From a checkpoint of a small transformer trained on Wikipedia.
Size: 15 layers, MLP 768 quick GELU, 11.7M parameters.
Architecture: RMSNorm before each block, rotary positions, no biases in attention or MLP, tied embeddings, normalized queries and keys, local attention windows, hashed n-gram embeddings, a smear gate, an embedding shortcut, skips across layers, weighted sums over earlier layers, capped logits.
Training: a variant of Muon for these matrices, 144M tokens, 8777 steps.
Each number is 128 + 32 x the weight over its row's rms, rounded and kept within 0 to 255. Layers, rows and columns count from 0. Numbers have three digits each. The size before them is the row's rms in percent of the matrix's.

# down: layer 11 MLP down (transposed), 768x192, rms 0.0587, rows 435-563, columns 96-143
# up: layer 11 MLP up, 768x192, rms 0.121, rows 436-563, columns 96-143
down435 104:187156168085150161114179098115162105164130119115159176103038188154160149084198122121142103097155098172144122110135074176122099194140188101162150
up436 098:149132066176175167141116192092174107118111141119043140144147152088084117079135121091174091089141127106144167087141174156137111154179063104133194
down436 099:049134129196098128110112075089186101091130137130055088172176116163138102100103119126103127094143171176170132128150110086149100134137147124107126
up437 104:121091137152106156113093122158166142150110069127149114176093079174076132114095047093106156108148123089099087121093106142137111043151148168134094
down437 101:121184113110097146139144084164116134145105104120077128034121175155156109120145079186076055098101086105159125148069091111080061184179148138128137
up438 104:161131112091099113153105132115103072160095170148109084181133103123113168112115100108107152167070132072107143114150147128115131152126075152110135
down438 104:125109060113150112173113118125159102121191194135166113108037157088089100084076122121144100196105089105178133118197124144162062150082149123162119
up439 104:141171128153198135190152119186113138164145104126084100087127135154141094223181109151118170133064151083131150129134109162130148116127125139172192
down439 103:154157127123133164125126144139108199128179106161130086102083138085138133165150133099182153091125109211106098126086161177095107144135148160146126
up440 098:103172109141149122106134055121163104173130096166124150142115095149147108115136147130104107113122114128181157142133089089179135168153159110138102
down440 089:109140169113089100122154141115101121095123161079117164109069035118116067129120102131107144139106167147113106114136153105096093176181109112142115
up441 108:106127115180109122152141138191077158117113120145168130092097085107105151209116097111121117122065194125155093105124151133092078144048113101103102
down441 103:121121138146118176141150083116172103125093076120106108082092094116085180097164111092156171131096121085133130097163142128144087131115110106123130
up442 090:091113111100163106155126127070079168132117102083147150158171146138081058109163101151068089095122050075135174094153125146135167089125141121208097
down442 089:142193119166059118173113158122105153121175102188127137182077171112114133108104134036152114170164137123162164114144143132065075178167113125105156
up443 094:142139116149100158109150165056141118130105073158122124168141139151138113139173123129124074094150126165160157117141127157116146109089166113099111
down443 095:095143169123109141149148105171046140086124091100120149082135135123122144151142093072129118175149082101137127144106132108177149168130140096125103
up444 098:151098131060087182146094163098102094141117145074159084102103071104119162172137120099099158120093112098156155081081064145079112156151156081076155
down444 107:127167161142099149124076147065128113151110107134143171145103144086096145078135145063201134146162129162077099164123134143086129143113080107095164
up445 104:095119151178140103120094114162121094120127160151099108196067090104103122192214089149128128158120175149122164125182173119140167156224157134146093
down445 111:226138097181116093068151206151093160149101110164101109147091147097121112104076079088089120128085112130092139167101175104147123149129154157144140
up446 101:101196161124153098085119143145131139140052139162198113192117125161143115156064092134103187148126086125113054090155193168077090143163127161143142
down446 100:123090163127129153133105111187211179196130184118139123182065137060089101157132166124171128124145081125122152143136192129117122101118091169078100
up447 101:144136078134093106112128180077151087173106064107109124107076061045147073094150116157118125162096204169126148080100161069143134121110080122153130
down447 102:112132150101100154118070166201143193152121156122128087104149159128150155067114127122136108125079083167156121127107154115154115110087122110114146
up448 096:163119070099106128141105150139144123166104077099066074154127202137096149164109098211139164093153138077138155151118120148156023092075112134147152
down448 091:137179110088150166155211111071107147049154108115141143156112134099092084092093098087114186180113123127184108141082090180162146135143120126100159
up449 094:160150134178132090178117146160120102080063118130107096168173150088113163166158102113163120114114123121108112137087115137108099055128089179125116
down449 093:147147152130127065129109085161174113115183110105192135147127126201135153128115152101073168052150112118164077128114095137180102115114139182112121
up450 102:110105150067092142146065120088073103123116183120123115129133094140110170100074095164146103122109110180122136074078130154150198121078199149138104
down450 099:112101116129140143088129109101115173109100074122113112161052113097114131163108148095134072047084163140128114129100121157150117121136080157130121
up451 100:144195109161146112119094180178144098130132046128127060149136098058116117095075130173151130096068110168127116115137127158136133128137138210145051
down451 100:105109187109058136129121101163112137123081121191105123161174086126134111161123170126153095164102132150138122104098135120128159108120089144169115
up452 092:113154103130056098123145148076066115172164105148224119103095160089114159137151121107155156175168153110133196090097164132125195096083116111038108
down452 090:131128151168087207121172142235105082099132088125099156138129146134085120110108129127132163159152145170111139178159068138092136112166119145134157
up453 104:149143137161118195178082171147136143136163187092161071133092096102121118136098104177131115116127088101107170153126097138143079119104163093079162
down453 106:079140122174146160126166159135120114136110146129083110090151135127165102127167109130136145086139105151161069151165125157115170173146106140117136
up454 098:052104133145127142161166160164184085113095189153163124154130134178165162124138142172119166113121131126141162147096155095138131190171133107148133
down454 092:147127100112101151099125112082122084133155114160098154138130086107120126069118146177137148157143140103057149180156135117159174101160139107074146
up455 101:138087191134174076115113133139156106156119170088171124127157165137156135109154113114149168103132129142095150150168171127140141114119174194131086
down455 098:141078114134146097098140066133157162163107080100091111094102105109205153143112216091095086160106099192103134176134127120083100167105090103126117
up456 105:134146140136122136142079149083148119170177130114099181107137157116127168092112118124099180135163157068169170183155128050161083131112182153111104
down456 104:167098194171187111107144133200152151111148118100058163121145139132072113093114032098149113125147141069120100118109129165053145200169127107072136
up457 103:154173126171104106145095184123200163108156106147130043104151116146163171130099096111076189167135163125144167174150188099144136124116188148116088
down457 102:161128152153169163177112122114118152145151130094118115187124151167207170083132099153148156145099184120134071098125111111115073239117138160115118
up458 098:136091151149145145179116165150092124114153071134152115111077114128103149118093203118131116137141166078155145120157133148050120131161132141111129
down458 106:155104078133135139093101173155103142128160192141224103105111122149121110117116124107101139150109121167076142130139180117204151148126162078110142
up459 096:182127119173088181206113142154091072158098186130120142098111116193111101169147101181154151122080092135121198148132109087079119081137142114127112
down459 101:120099085123101090133143107094119163122119129096055192063210148172112133103153132101123137188113138134166140133147119167169169211128102103136165
up460 101:254093201103139174165098196113117136153124157112106093090091147121132177109098140149141110096138124114121141109141093157041146167136138097058154
down460 109:099137098130072138082127108134136095179150004071164125107094144104141136111169120118089124160119195159144136182127124154152093085119105122171139
up461 098:128159142161107183185174111105185110068097171146118138108134187115135140139081101152068132100109114163153064087141113076085115145124149172089131
down461 098:103161088141173162110171078131097079090192113158157171122125121166170156076136133134148160084141129136117124146153146106057139206104123125093126
up462 105:168158167151167137172066113118132142096166084147137175118151071120104102085111150134177155114165085160138149116105191128134079098087135114139147
down462 105:160165129181173105151189112137119130092168114153120171110120149136095129097181124132080149101115136178123090124157088168187044183112123121132055
up463 099:121071127089107171163101187155136105114098114107112108126129121125111103146171090169138137097130117111164083142110098151118134108149126084169166
down463 100:067144133130124118153167106144111150124132219122120135114074116131134133160133131125104140121097140058152069105126157117108108121135092132123116
up464 110:120152098156090087139130120118164120118132132128115095099152110134107172130165142152130089152167146162171136152149128071153125065190126136114189
down464 105:143145126100160166122113088192101163127110116104171126055146137146157093109131120126134102131115175102149122068127161122127161167176096146152137
up465 090:127108138166086111145076180149146102160097109136125155096137061140064153110128096191134116111150122103179154115155159157149176128132119138083108
down465 089:115179137102182184130101070123124172120106072089168163119128134076099071172138042120120116061187156173144133130171115088103146046150150085113094
up466 095:034124124200173126114129078119130156119098154134120165128220116086155132089133168132134083151127162104159158132214089198141137135155068107117144
down466 100:160178086122114121114105148091127091099153131123168108139114117156123156120133074191123112116185069115071092164210175131144058159170110110172070
up467 099:159125092180152138132109181141184139101119107168156169130177117120128132103172174143156077121117109118156114127140108133139121134129145103168149
down467 096:128131082140119135112116153137132123156127138085122124150132129132175155116158144129120173106152087120104164096122063109102127124152163164160094
up468 101:107198195131139145150111152137070140107083146115116104004142117135131185145100117153117115095063124152088140168106127144175153084150156115135108
down468 106:129133101141154153130153127128139176094161165147089157113124067129081102096143151086143151098131125125161157077126069118115114124133093086083152
up469 101:137119137065183161132135141095145100116152145105129094179148138156151168133122158128171154174151165147081126089115110144136140178126121126177105
down469 096:171113111103097111113138133081076114096168135159081088089117165101151152153119132128069122204175148162124140156168102094132109144109120118128109
up470 099:089149110069091100112108136122139084147148101114182052147173107097132129133117101146143111099138153162155088136136090161122078115123131209121121
down470 102:188082116133178081115106173142144176168115152098144127095211094113142125152101119130135140139080175104124098140097133194180118149115118164145126
up471 105:125104174105093099051067155069196118117212096123103127161124069125117167110127124161132143098155156119099079043144164160083123127106133111106138
down471 102:085138100091120166198053089181142151156127160146098100132121132092128110104162127170130123144107080132153079123098168148206070105120141102168100
up472 099:129105134126159131152165090153145149121133122129106179114115113166083135084179139131106146095118123120100212153161149126099127093134139126119103
down472 101:089154096126131095141099079177098111161080147069113149104098164130137160123085111200133103143172047141131155173105105106149112189114068162174155
up473 099:114146093176102137183173173035129119138141074122166156187082138105109101133158182122120086098120092152131131148109086112105131100178112158172184
down473 097:102148161122108103096118087178150099170152149117134118156174129154102183115139117116149129114112187124140123134110180133131157163137164141110181
up474 099:102033117147173140185124137135125130101149177147133164167114139096093125094156128155145173132048136129152087148143109162098119078121168141182108
down474 097:155176197133163178119115100139110124125138112180088117074136100109080124140135136092169124121191119105114140175118107124162131099155123147103129
up475 103:144139111118156145147119132107116101129105118127153179110116115095152104124115100071135054121126121108123161085157164100183104185133147157143087
down475 098:169122109158124121118127138146216122135105049163186067162104129096179078085051119103056081103175144115130119076132205092175164144126144116104126
up476 105:095150185100096106115158092193237118079116114095117119137113110077178141137127118083136086085198118077095192110146128135095097141166163086168178
down476 106:172104122138153152112073123059193117155078188126085110136076118118110124094095158114119135131194113144148157125098072123134159141136145105104134
up477 102:109128143143073140070172145131116111128140142198128103125055171185131160137133133144174105152081111100123091127177122158101051170174167146136139
down477 098:104104130136146169114160097161160139194128102126123180112141110097154132110157109138112185118108161134133143113118133099104057144094122135141114
up478 105:140147179121092162187110157085111116108198116131115135125106171193166124121130108201178106124111113090150097093097130132164167097163126138070127
down478 101:107066090141082124122041156173103123154164154136144124138104113131125120169173121156146150128100124122110125142122143142155177093120115148115149
up479 102:088193118180142115082150090140140101094184125111123108116159108116128120162092063152157177131162137114109174090126137092157128149181145129155155
down479 095:143142094117177126149088105127172120123143111118188076175144126045164138130132143152131096120152109160166121174115115116085132131138099202149099
up480 096:156187080147127082138066142100117068122113102158142129161124118120146149137104110140120129168153139088127193143110153153117125155140176140102176
down480 095:077148133109101181154158142077166117124118073158119133131118078135124090131160091157097169101189156116157084150138166114103152135155125112117132
up481 101:113117117132133086112131106134114098159092137120128125143096121069150136153199117110130114108199154133124103155121066075139076083051103156186136
down481 108:112088134130177087071083133119181186145117165193191092083109151131143153111170175138146127186152082116135153068140113117097178153185127133115115
up482 110:169144133110088127133138114083124196150178137092127160152188153196119146138056132109130121164161135086156160103122147134182091148109129146077114
down482 107:131092080124088167121112183200101072176107139147135091153175170129113064143102172106052125130091151080102150117131113126093082191067140194126103
up483 105:110117148135080080102125086140131080167113121140104090121121187071075100140144181089141161163107119132104149080111127188172097113093195152093118
down483 104:107132192181163111102146107146099125163104084115140168107102113160093126095140092099128112066162109172153134140147108081116128130176135091049150
up484 111:133130116190082098135147121206147139151113108136104094090129146082104114184094173166136077149181048120136147117082118120160066145126172107170105
down484 133:220130116133113091184135124194068159132151137103162159115130136111109126104092081127177075152108064108089130163027148085161102147089077171121168
up485 103:139072143134117125084121168098147136146130119143162163143137128153099160127160154172104164104173146093109092087164071168097190132109075071137147
down485 106:143153152169169111129114137140161102185121113083098132124133166042153093171110101113156096136139151119133087104119147085175141199121082102083065
up486 095:169130170177159157116110116210123125118147099120064145146164139093114102125127131149122130172095083142160150051094191124106116136114144164119099
down486 094:096126095168094141150099136154081127153101090172154123147108161161198134126048126116098140105152141107146169134158140141107135097093125130095161
up487 099:133111112109063097175175100233076192095195111051107139106101128107202112115083138102114096089166100150128150103143138055134139071114108097138168
down487 102:078108171101125101076179110147162110155132114126132048211110176110068172155171145048188125153169058155133155173103141158138127159044098130131184
up488 108:154066105142122118114123120117135121060110074144036122117177179116131132083068170089053142129110144155110174117141094087082134116149118154120089
down488 104:123116135137070136133123132140113115115142124141117107091150102107169142111173100155175205136135146089100087095098143131104099160184159093149173
up489 092:155158057133084121128115125156205084106112170074071185165128196164126088095156106083136078143106084076104094203123140157176122164120113158124132
down489 097:136115203101169089232160105157137107123092141169131142092125084131115116101123094144166144097114124190149153103133094118077156070147197168111088
up490 103:127114203120159120124134086127139127120130057144158122113071162052188101175097117130101117176098120130085182105077111202169127122122154155143163
down490 105:086141131115146054123145092094100151098125100120149128187164130134150188074202157090100131141154126141104067074064087154061109136097135169131116
up491 102:173134101139165112111124201169116103130152165139110120103148178151094104147142100151162096158113132137101121123166157113166090165140191178101114
down491 104:169101133132118115121106128156107052123150116129083090100155126110122058131084150110125144168084126127062086132124101125129138150084133124170119
up492 107:093076081066102098159092138101074122187117115158149148053167156092152138117041098113064164139145138134191095120100124109126114135113128130053130
down492 109:084110197117154119139079132165129128124107152139154150077105131104087062104146123122111097098111148115140091146145200124089050135197092099063129
up493 099:123095117074140112134099138126107101162182126127096141142151139129159130139119169089184150126069092122132129124108139120100124096104124100157109
down493 102:103142157116182122155182159131051109096067159120127197162098117162172106135116145117123056108045156146118110146115121111101096066151166137156123
up494 095:096161163168105114129147143062146150096126109145164205147111139138121108152124163177174190159145082102152150105106128118174164135080139147113071
down494 093:173125074108143113102086096081098133090111122139137147064144094112108041140134163146112126134102096080131143114078125139076151117093119127178159
up495 094:146140029135134176173091182140159124129076162035092099156129115102165103081107111121068115140113128076160114089183173138160123103149111155148135
down495 098:186090142097103125121113136183118138072162130150109154130147139165137134098147080090182108102150079225126160132138126140159152129122099077150082
up496 104:097166194139142181156145198054116067142202130133192157122098155158131108189097130093161118143171131147119142132146161109120085110144130124133137
down496 103:139160178066113109130119154186124080165143103135124125155108171033129117145147146158123096094106121062088086170047087129127101121115085093181102
up497 091:152169124160124080075085119125097158158075125135152166113056027071073160074135122134174081121099139139112109105128159182089121093072151135144089
down497 095:144111122109108126159094126093119134080143180132123113125160245168216124124139091126117148147167112137166130143104117110152112120169086114135085
up498 097:141175125168054114095128145105173133181144085110093190123102118160117151135098162155147180135161059127149122085096173064153154110051186129095148
down498 090:166123130176181180118051165128093099114165124174145097233090164065103159123146183143104086134124188072095119076124117152137092128160132127112083
up499 100:179197123113141159122133062112107116151098104075128172161122163130121117129156146161219189104168126142105110131079102053149099096099139125155103
down499 100:161158147177196135100135099089076169085170117126178148099161085131166138107181152187195127122166152110120095123119049149111175192148121173154106
up500 096:122160128138168163154131151086140101118211099054158135146073093068128189070115127114204129147126197147097110080183134111110099161104195157164179
down500 096:148138168125116128131132186122203176138141138086119091177117097142138116131168135092063080107091106140124105062183181100097095133103149110065063
up501 095:094054112142106096165106093124141109147125122138097071158181111069106154121113132073105166161125097117100109118133118140129139071146108155121123
down501 099:168130133158100062143114148144133120125106105129165146092141152170184163164187110154078190115158154160185120134066195115138132211100171117124129
up502 103:096151093116085135063108165062052156124128098118181123114166067096155165118134032149119145161142120097169116101146108163056109092112184101160156
down502 099:122120156099131222110093126122114194090161095111117118197117097108155133111072136190127121146082102158143120105111126112157072169109147070147150
up503 103:137183179092074146092156141118160181136108121116119150141119105126114141070157096081113075159123120074141167129144170118167059144154112166136111
down503 100:104172090129149147116111100146140117167127151140148173038110131152122129111131125162179109172160074109161130123169138101136092142159135119121195
up504 100:099152143124085094064138201109115156134187092079105158138122130153131086147086124094153144155172091181119127116097125131077116104209123108101178
down504 093:153106120110110126124116094136141084109119081146070088117113179092143136063163141141140144091131100087128193175118183105135103179091084107118124
up505 102:163161124156038167115126170108083135153148093135103129148131134064130129093188125142059111134142092144191125073163135219130154160108193132129132
down505 102:137126172173137085162129078133066149154135144096125132089118141149037145135111093121159074124127152081130092153081166141128161125161163145129112
up506 090:148206131085148137157172151087145118167086080101135081145080168146112152121074147102202111133150105113175140105126127151163116142141037154129142
down506 098:154109089157157175133101139152213140177111136116132137178155156112125143084132204124148138127123081161094165082104125126133137142134159095092137
up507 098:123123177150104138079108119083123149150131126120119158116148142180140115147159110185148154095107058112139102159141142049126144161155142143134184
down507 096:077158104152115168142164116186096183118136100153159148116101156207119126161098122144088068097124179133116167126098164103102149100123111145139135
up508 097:097153174136126086156117125104104088145124127172085157119164080102111117149139106125126174148105181116132130211123172091174119134170122108089161
down508 096:113125153188105107148096099112140153142179182120092105208110125137083148163150076118054170183181135107147158139083128136139079051099068172147087
up509 108:134185116120089118131122112120095053129109153128114170113146127163075164115099064161140117146108087113074117142109125128124126053178073139097103
down509 100:180091117079129093133140134137194105131107116124103161107111147108128107070143164103129099118127150124179059159194164166112150150121110108132172
up510 101:184156150061091150135157112138136110137147132115131106148172117110135145117101078079139195154062108092124093100131183120107089116143074133102104
down510 109:159181089129139155107128161133110176133147114053157109155091092128148105110164079097153148119110101184141137147158171182147113088156219135131110
up511 100:115133102142123109091108171155123086099134109102173133132079141164164161123105133183107150146155156169147117080139124135108086071213153107135108
down511 099:113126115133143092151119104073142133109166161158134120111134080099211138123149171158123122110140130134074116169156091166093184098149090145079130
up512 101:121167171169102076133164171115174151151086161108175155088099105146157139151175085135150169142127132162079118130158157175182197100141139102119117
down512 087:131161166132115105119140133143123128058173105084146144139109118087121093130099135102161143149143067097163077116068106128119208114170164196154153
up513 095:166151064165131169090074115107116133181170117148141186117160105072086058198153159117086093176119109094115172133108110153125114157087116144156119
down513 098:106112089139092097099132078096127118066131106098050168054097084138081156162149131129130096152119150194197107124165140123105170165174126187096156
up514 098:116164137162093161146046099071138122057133067129181118107137106118080174146079163128119078119159141063135128133091115117095105086140082075148152
down514 104:163145092081161093148111155105089114154152112155154147192192114147094138134132160116167144089126124171207121132043170153144159098136175150141124
up515 103:110165149091137139132121094085125139145109102089151126133081094089061111130040091097095128169145126127181139089101142174125167082091115132152105
down515 100:149113095144175065126095130183123157104154152204103193134124137084075153115170127141110150110169165171138103128161164142181187146091093164136141
up516 101:059106138182143117208133120144106122176173130137173188152128113122167140142158138115193160061155120133177160090149128111157089143127178100115138
down516 102:088129191116090163067062116084083107093088107102163127160137162031126164145119113175142102120163115108120132194138157080095150076158105132149128
up517 097:151125151161152080130135118115133104141158070153138109138082133115160154107066145115131145169126120073102151102088141157148112154118088169103186
down517 101:122181083187132059143192125197114110137150074182168108183135180133092139140119110150108096136106069141067160090098150197137097168145076140114170
up518 095:171155062096077172152128100138138143186131158162155155102119125122132126121110138144113101143048088129185131070170118113123137083095103104146115
down518 105:053184200098140121117141187158035111167175131159142077157151163104126141128083116092116195163106118199100145186093133141183086172073161116126100
up519 097:129147168081115115138137105149144143136148113134141088159142123163110101133139150134109083094101131094110157082136074150048170195192126125108082
down519 105:144110158133119085162108080148157093112120155147138117154112169169118154130086079141096138150057073073149122099126073141153083130167131123175066
up520 099:169126153124138155143126117107126163136151099059089132159143091161127178152118061148135123136088133139116130190117113112116083070139056168140164
down520 104:103099086119113110161139151141159186176155071180222110110144136141164149148204074138104129155161167130092142076117106078134091095137103144095128
up521 102:118164131117150126163183165140141122117075068085107135138108093092141126107156182131151073181104109104087173129116104159110115196142140110124163
down521 102:141156164165156115100126146107146130138165088162189089102106099097105132112139121102104115155100132137079118184149124131121141156093136158150122
up522 100:174197137091170077118108093154073057138090128127155141110210124127123165145118140140079047172116179128163112168170173147115145148077092107146092
down522 096:188099100123185087196112128157146134110087129151067177182187186113098143113062123125039127159127147154122135070123174135148099120093110143133119
up523 097:144182162151104164136138131148084146123085170082160116115090151161111133118134140109162159127183087107124177126132177087088162113177173177085079
down523 105:162153115113058126136114177105142125135128146170136135143081166182117124123094142156076109095115141173149149147103122125145112205159115165134154
up524 105:180152164119114144155153075141148097079161096123080105116166140090099152129182119124139139171138154169186103106126120149083107107161126116116130
down524 102:132099196154132144173135154126131089081173132137146191152128168153144174153131113055113162128139138176160103122081127137123089094129066066111143
up525 097:132110080176118115151079120091122207137160146116105121131159113095100157112199180181156104136147059099097154080073086160112166104093115150144114
down525 104:076139109156077145141122144132127148126122123094054083170110114116111050120113153155094093075148087125196182132100116198101142164113150130122126
up526 094:132119135156146174137062124137131123111126118083106076161139166119087189078128155172108128139130114059169105162080107124076097108120132130101081
down526 086:174113109165169142136089123192146101097118193147111128158099109148106150174104185138133225117074131142104146155145188149133112063105125150130147
up527 106:064131155090109128054140080144124105174139116122076153139100099153113113069091176137131107117150107094157147123119117080123155201115160089080090
down527 100:141078113162140150136116141061209099137129109148078153157160102092140142166102131131106119104108185075141103133077157106137162129141115141144160
up528 098:155171150110162117164115156143167168135192106084133106178121099165184156158100140095111156103151117167109191054146151143142098094154154127106099
down528 094:138162133141111140119090155158125152127084122118144134096118150130128115101139160159155116084145140156213125109099105106149084180166133123127142
up529 100:128123109143126128141121181176083102140096141199127150092158112136145141141165100140099143076143117150130138122100139123125185094197161122182132
down529 099:103111098178085182127118172196179108042123112130116184101150149148126117116087108104117164082095146142168150129100169108086118073108114125176090
up530 102:112155145110188136141113080125148142088136080118073132119181111068118080085157098207192131086080131090179093114144117165094136179208183106106113
down530 096:088152159159126083172100164127128129089126148154134088125101101136144099098165122059090159137147092185126159057088132079133124095126064125100093
up531 108:070152190146128174149162170137141127099149099105131115074154171073147138084170164092123094169099153135117133178129144087118155168141091070124102
down531 116:079083131110093144201158110175104138164151132150069095061076121108086089040117149068055110119084110178153177101156137107168171157096121132208114
up532 102:143156118098158124120122144152132087106136130137105109109156117134132133116099116111150129126083161109168158178131116133110109115141149164112157
down532 108:152093165133105147165137108126127179099099118178086145121145109165126044092179162122160148167141108153136150098140130164137155156137106121108105
up533 103:149127135215150139125120162172137134122117067103075069150102142102139117117173103126154063165138146187086156162142138106160118154063142122116089
down533 101:116102149121152104106156086164125211156104075138139173147106125176148099095128151090094110148105150131103103066151169161099113132128124098118094
up534 109:073136155141071156138093136068060176099155123151164160151155122191139116111137167164166181113148196157111110117216103143107148105126161184142161
down534 112:019105139091064111128091138141134147121132147150124097108179168149160110072131172157140135061071102089185085113155123104156108117178152156100115
up535 104:179159155123073136105107150170104127106134115128186120095128152030103147148094122129118118127121131093092167125041100098088096116133154048098120
down535 103:112120158187129124093147135096087090122091163059165127157138111101199137160139140143180151137118138162183119079176096103086158102159088106138081
up536 098:097132166091146072129096172117123112125074117205178115144111127145142125150125155137116103114138132133168181057074119136133109137103198101185155
down536 101:102121176134162099159104131135122117099107137134158143049110135103127118094045098146113142134134140153142109114173130075112138171117146110107064
up537 100:147138109124127159100058210173159151068100164136108182082126112120100149092093102107118121128145127077121158143172117164141085134115160123136115
down537 102:095134138065147138168151101149097081132141131099096073137109148128151129060131181116141113152149157113085107138112182188144108115133114136094114
up538 098:122112116131101107131109197151156139121110099178126097149148159110124133151103104092167096145109100100121132154141215163105057133137157075115159
down538 096:163142127169145152101105039132179125126134136126120154105222140171137179128133177127136197106202129095136134139120110105157143049121080181137149
up539 099:135170177170134139171115136051187082081128123138149153128097139120189140154063152139126120156104199082181101164096087139095175135177081146097205
down539 096:124107116135153120148092092169186105114180086136116156160115148228159192127131088056078162139068151155189090125093171131129168157079128121138126
up540 095:125141135077138177175182186130107154114092127057144115156071095085063144158090102174158173104133149061115120076141159078167149090092128121135129
down540 102:077109094113152119136108162132119133124108121171132167089110144189081172205096107090146153140152161143131093175155122086175124117137176075097103
up541 098:154147103170145136118088114135163121149110122148133105107133076104144110155161152110145177173146135137111126139158114100112184163161181108088167
down541 097:105113162152185160181140155026143053121121088083121121120149120208134109119147160099153117130115074174092136175145175135063204179140156110082155
up542 099:125144107109140099171141105158142118081140107102147127125162121111175117170133131132164121143173193128098107071140111094156137087078128164122145
down542 098:106152154118151109064121141127178109102077142125202092124091161177098159164147154077147115144143069114093139127105126098124133089104137129135185
up543 098:088112127115152118145142119179094122114156113074182105073102079201120143101175120135098092151136151101135096103104091136134070119109142121165113
down543 092:152082166132105154087128104130140119117114160081135113111156148118114123121175082140119111194169141132143139142152131174171140103143130129174114
up544 102:151221190112208110120156182150097160113107124116156164146104148126122110174136083109141078108101140153168101169129071129168114100086114125116178
down544 102:175153081041061106080192155121164097143155111136159117162174145169144112150128139139160108130164134125130122110110111120119053171107137196085112
up545 103:105143143145159115114104107160152111084107091103134164124092165055221091129113105128159067160125108115179095183164100143133168052124152132135126
down545 095:162109108114187140127121087099112163104116133083145121109127109142129183209126128147182112126077164121106133175146146123069096137139085105143086
up546 096:116161063201075117185169145087176126059134104083107154103159203075142111173150094097154147155160134131142159155120191113048117142134167087129111
down546 091:172137172070157127091142157200176169142148130136193110103170078174108153117088090195152109058128125148138149124110155163138171129137150149089118
up547 091:141129161100108159120141157162099100107108202140105112169104160154158121136132129099124105174191174125123134167138150078131144102113150106098176
down547 102:104087167140120105144083120117155132125148112121123178160108049097133139073153143209175135144115066062089108124084167123153124152080123061169093
up548 110:135150133203097121084142109107104129132136112204173136142161151106145085167125165179077116160130070149127190104147184095100104137132111137103115
down548 108:163168159130128086133170138090124125126079157141175103141110147111189069131117130061130141133148080173109135093118112106165131091170106134091076
up549 100:124164156085084064114140153103164129089132092119112129174101076152138115154133182156140123111181112078145099107133153119145113104118140117112138
down549 109:122147133134146147149160112191175163105116165122139140182073118152108082140158083137157137059111143081127142108155150173129178122115113149151128
up550 094:084139105153109153133127157112130132151154170125159193128102144125209143141178087101142112102142161196128133119084065167084111138171121141109087
down550 100:133141096128108120116188086155116114162118178153169181107139105153153128136141098115094162119143157150142124067083210108134053094105149097140170
up551 100:145084122183122102141117113137109149144127129120133055078149132118099136100133082132154045163084115126138131158103111166105123182140150130134097
down551 100:140115145138187138130115171155144107164121131155116186123094112135139127170104163156108177176149178179112121081142108106169149179072160137133173
up552 104:119180157130071131114167076095170131159173144122053128144181127136141132062129119123142170154089160121120115127115129083160182120145156144115129
down552 103:144085127135116095083120135187125081196132141123125133095165161151136139101121141096142151098074163110093115124167080075116161192093125127135118
up553 103:099082149165182113197106091085149163132099113161122122114113075094183111195129106111157078114172075074101178097143117124181126134146098181143141
down553 103:126137148153083119143086149033136070125145126165094138108120147133140068152145057162151098081128136147141074143090144096133185117160110145091115
up554 101:122110147120140153132215184110099092054188138112144189091094141138198141103169080114155151141115077115150106153120146166154097103138085144167116
down554 103:120138176077183101116126065105065136195090139119173109174152161132113130116186151116173157107049111108158105160153124130138091098133102111156119
up555 106:077161156121086074087104210162085110099163088105111140140131134084200112134157131090088133122093079182149126157167133132111161117119182123155084
down555 102:125083152127129056143103100100143162125094111125092154149109118158118207163115161123079108095131122172102087106160143132190120124125102110085175
up556 101:097203124144121114154167111091205109084170161125105111113119092152156128154115073118126156169147148068144115158115025144175124115138172100156153
down556 106:087131104121184113098084178157104116131156134144152121134165134104112186063128088141098215132128108097141105134038112129121202159057121093135139
up557 106:158134102160103130177107104116114169184087090071123121072149089089098115136091168200147114106119139153111084107164107112055157104115107195139131
down557 101:113097137130155102114101145227172116105169126177147122125130153117150088104151067069156141095191138137130170136170115122130072095088103119148153
up558 101:113106117121059216116135092070175124089179078086089124185076116153130149182101141147121133109173173138137117079083160112134151109077111077137141
down558 104:140095142120163091052149186130174183156152169121147109135094106144086125063134152117123208099210079115110114093130136135104103157045150092145107
up559 094:113096084059156133091126128160087102188156166098114149111129161108148180150140145199181170179114158068170148122099161179115093183094115094067129
down559 097:131143150071149151135117134141130099170076088130084086136146134082144098140165105160102077160119181087160159152102148067133132160150140174150146
up560 091:127183089152197096087136129168116150143134054119109126075173151141115152118178154093150126166083142177086178136152103106141212135154179146185091
down560 097:112167077125128106140162106164126108149064126131104114149209182148159053097092093126136103095175194167161055089114162115130150099177056069118189
up561 098:128093100144090099152113126130134093152143067123102094090116165123145136155093187123083138131139161145089190182181177152072136167138174154096154
down561 098:129122162137151091110137176169060069118120158116108097098101168095119025065129091159115126114178127132128130072177167082125095137140136140129118
up562 102:101154131112085131127124113077130124091079092082099158118114118101155130115074091070127092136155090138132151141126126106085145168105097128126129
down562 107:126120134128116156109192139143094175149161158079149155201131132116131180077105142122136098162118131135117087176137111105181136072145112168107066
up563 092:096121194111112106144181132085110140149094116119174105134154102092194099051158172065123116130122153134160113091147176074163099127166092140140113
down563 091:200224143133085071119108118140083090087136126126092069100111118118131142110164179183090137167153108114099111110106126131136146127205070200098169